config.toml
n_head = 6
d_mlp = 768
vocab_size = 2048
norm_eps = 1e-05
attn_scale = 0.177
parallel_block = false
init = "normal"
init_std_qkv = 0.0358
lr = 0.00243
weight_decay = 0.14
steps = 5413
Each number is 128 + 24 x the weight over its row's rms, rounded and kept within 0 to 255. Layers, rows and columns count from 0. Numbers have three digits each. The size before them is the row's rms in percent of the matrix's.

# layer 3 MLP up, 768x192, rms 0.0652, rows 704-767, columns 64-95
109:177135104122127128129093142146129154117114199150184111107115119127083159120165126182144133159110
114:178160159110141135119141155110157140148125128109159154129142128146160142127138088123112128116153
112:131120141144164140103083157150091138125152112109149143184137138131131117120097115153144145131118
092:115121077108135137129109087161120125103111143116097148132129109132111149151112159082103114074109
097:133162128113131129132158162103128111114091071134161115106146132124126086094079060132152138162153
116:118130120139106157110111141165121154151139120117114139079108139098101120124165124131149099094112
094:148160120120139139176148138094149152123146134145115124093094137125168129121136090130108140124154
112:130121108108146101171104133163071087136123124132128135121083160169107132153129128137136161099135
075:116087142107112130166154135154083154113120122174128103100160104147101180144206140122146136156118
094:129095148146145122146141146154117120153110092152101102128169117109101144120112086116105130162095
084:147174145142090118151158150129151172129169103145132146143121098169143136129167168149088150143112
090:111123157112122077097115121118116119118181120127158144187142125143122098152145129149130121116126
099:185156122135092135149071103141150099151092121112117117160116139125103116109164209137151147139099
100:141157145139130114129080124161141153119111125156151150122084109106114128113115122119135118114128
092:108140138110142121144161150162125080119126142194116139112148156140130134106152110124119101121126
096:134122126090110145152142124133192099145101111148138078106139124123112159144134153090116151120149
065:136145068131092101126131151143137114145109115146132122108121159160128082095125150140121173141141
087:100142127117145126136157116111078137116157121067149089140147137124115166117097155106110135117104
090:142117154153107140111155140118091144143109151125151093159140090153088151129147114183128097148135
112:122149097114120093133106093106125106123149178111135111129137102146105113130139120094139140112096
116:134094101152125141143141094090108094121134107147090128110119155104127138123117105133165114094096
096:144137119146129156126123133124073140117115104126134138113162151165133159122138106136156156112144
097:125157108097144089155121127153129158115124110116153127118128163094116145124116153147152140110124
099:115125160146106125138112122164134111137142172098121091129109118111133139105184136165127115155085
095:090112088140095127146118141118154098155145125132105154125146073092086155160134093150173143135072
115:111150136099153113122155095148126109150110106135112127183145131144116130151120123095125104118119
099:173152104105176138113126110138122105151107098132146089094117157103154102141134130155119124174124
103:169125102113145099143130150127123112126098143156115138115116155139147166122092146149087074104147
117:135117127128097137158119130081118132095093126152141122108122173143064162147145134137090112078127
110:120124109146118124150166095120153118159126122111079154090133114151141158114121143115112112085131
103:102141119120128127120160083129102091092153171160119151104129127107136124092153134124076124158085
101:115176151165126131125149080150113149108146120175104127171126158123098131102118097104107076057108
083:125112085127131123136141074130104139152109144116104149126134132139116121119099147125119134128139
109:106071146099146115091098151124141120094140138123148138161172137137126154100177133147190140126111
100:133130155146157137157125193122171139142126132145133132144122129147101127121163147167084091127114
085:116139139106155140145156118117130159089156162123104168117169150137073165112144124106113146213090
107:145139129132127130102137125128085121129101112124117138110139145156113141082146073098151129123141
102:126131135153099105122157186126138108139167139134133117088133117134115120164153121120137135102108
109:142131093156139112148118114126138154134161120122194149163095098134139112138106113136105139128085
122:122103114135101107154140101169148143155133119116114139128129109123109099081121149141123143099105
100:113145147155125123178180170119167126147137158137120124125172138130152095137127145103122133137110
101:102117124095148109133152151131148064137112120128054126172141140151114113149095123108137055113163
116:136146143130114118135141102120124081087129159098111115134105131174090081134143138112133116094112
089:156159084154110148150121132105091122128125126125105109081148126144116132135096112120109120123118
082:179152108143147141135101128108130091119126132094116115184135132107143114151086152137119139105165
078:151157143183102117112104100133168143133186148093113142142121089119135097132131114121075142141097
096:140103125148128129122137143126104162106141122173127140097162114119098170129167111153119125119126
103:135134109127131125103084135145113148146138097160150137194095132133120077112089139113125123079118
101:132113132103161100087153108176166132151121123095107142138138145141162080106114115138129158125125
050:136108124110119149115149165138126114147070181130119084111138099155138129121127157135141122135119
107:092129117127170172131123125134142107139070144154137121128167115132129097168147087139163100104119
094:105152120146127103094104127126165120127104161107115101107164147184112154122122141133135137116100
108:092164132142132149140136117197118122179164136164112148140121139121124121114134123145131147137122
094:113129149167151169118100112087131087110116105086120139098093122141121093143183144138117124099131
085:167166168113084143126126149137130084099126129150108111105086129080117133137138124136149152128127
108:118140135134129126106091179162091135133081136135167154080117113138124093145133140121165131133117
103:114108165148145095136138120150138098139130104105128117101140124088173110100113105126140118119148
104:149159159138134132143116108107160106130162125126157109114149151106125106175112109167094116129155
105:123123119141111178104121112150123127115146106097089148144121125090168123092137163099099153146159
129:115176118154161126098132143123115086096157154173126071134108147149132112168137147143116097159160
110:132150149104177140128126136103121125149110130113179152154164097174141170135138103117114095108082
089:131161133106107188109120103118144097118128165152108135184145126136092120108109131111126166122134
076:140120157125121142116123133149154191158123098096113166100116087131128080135166124127134153139156
114:109178125142125173140153146140150097169117123129150088095150171122130140109114108095146094147133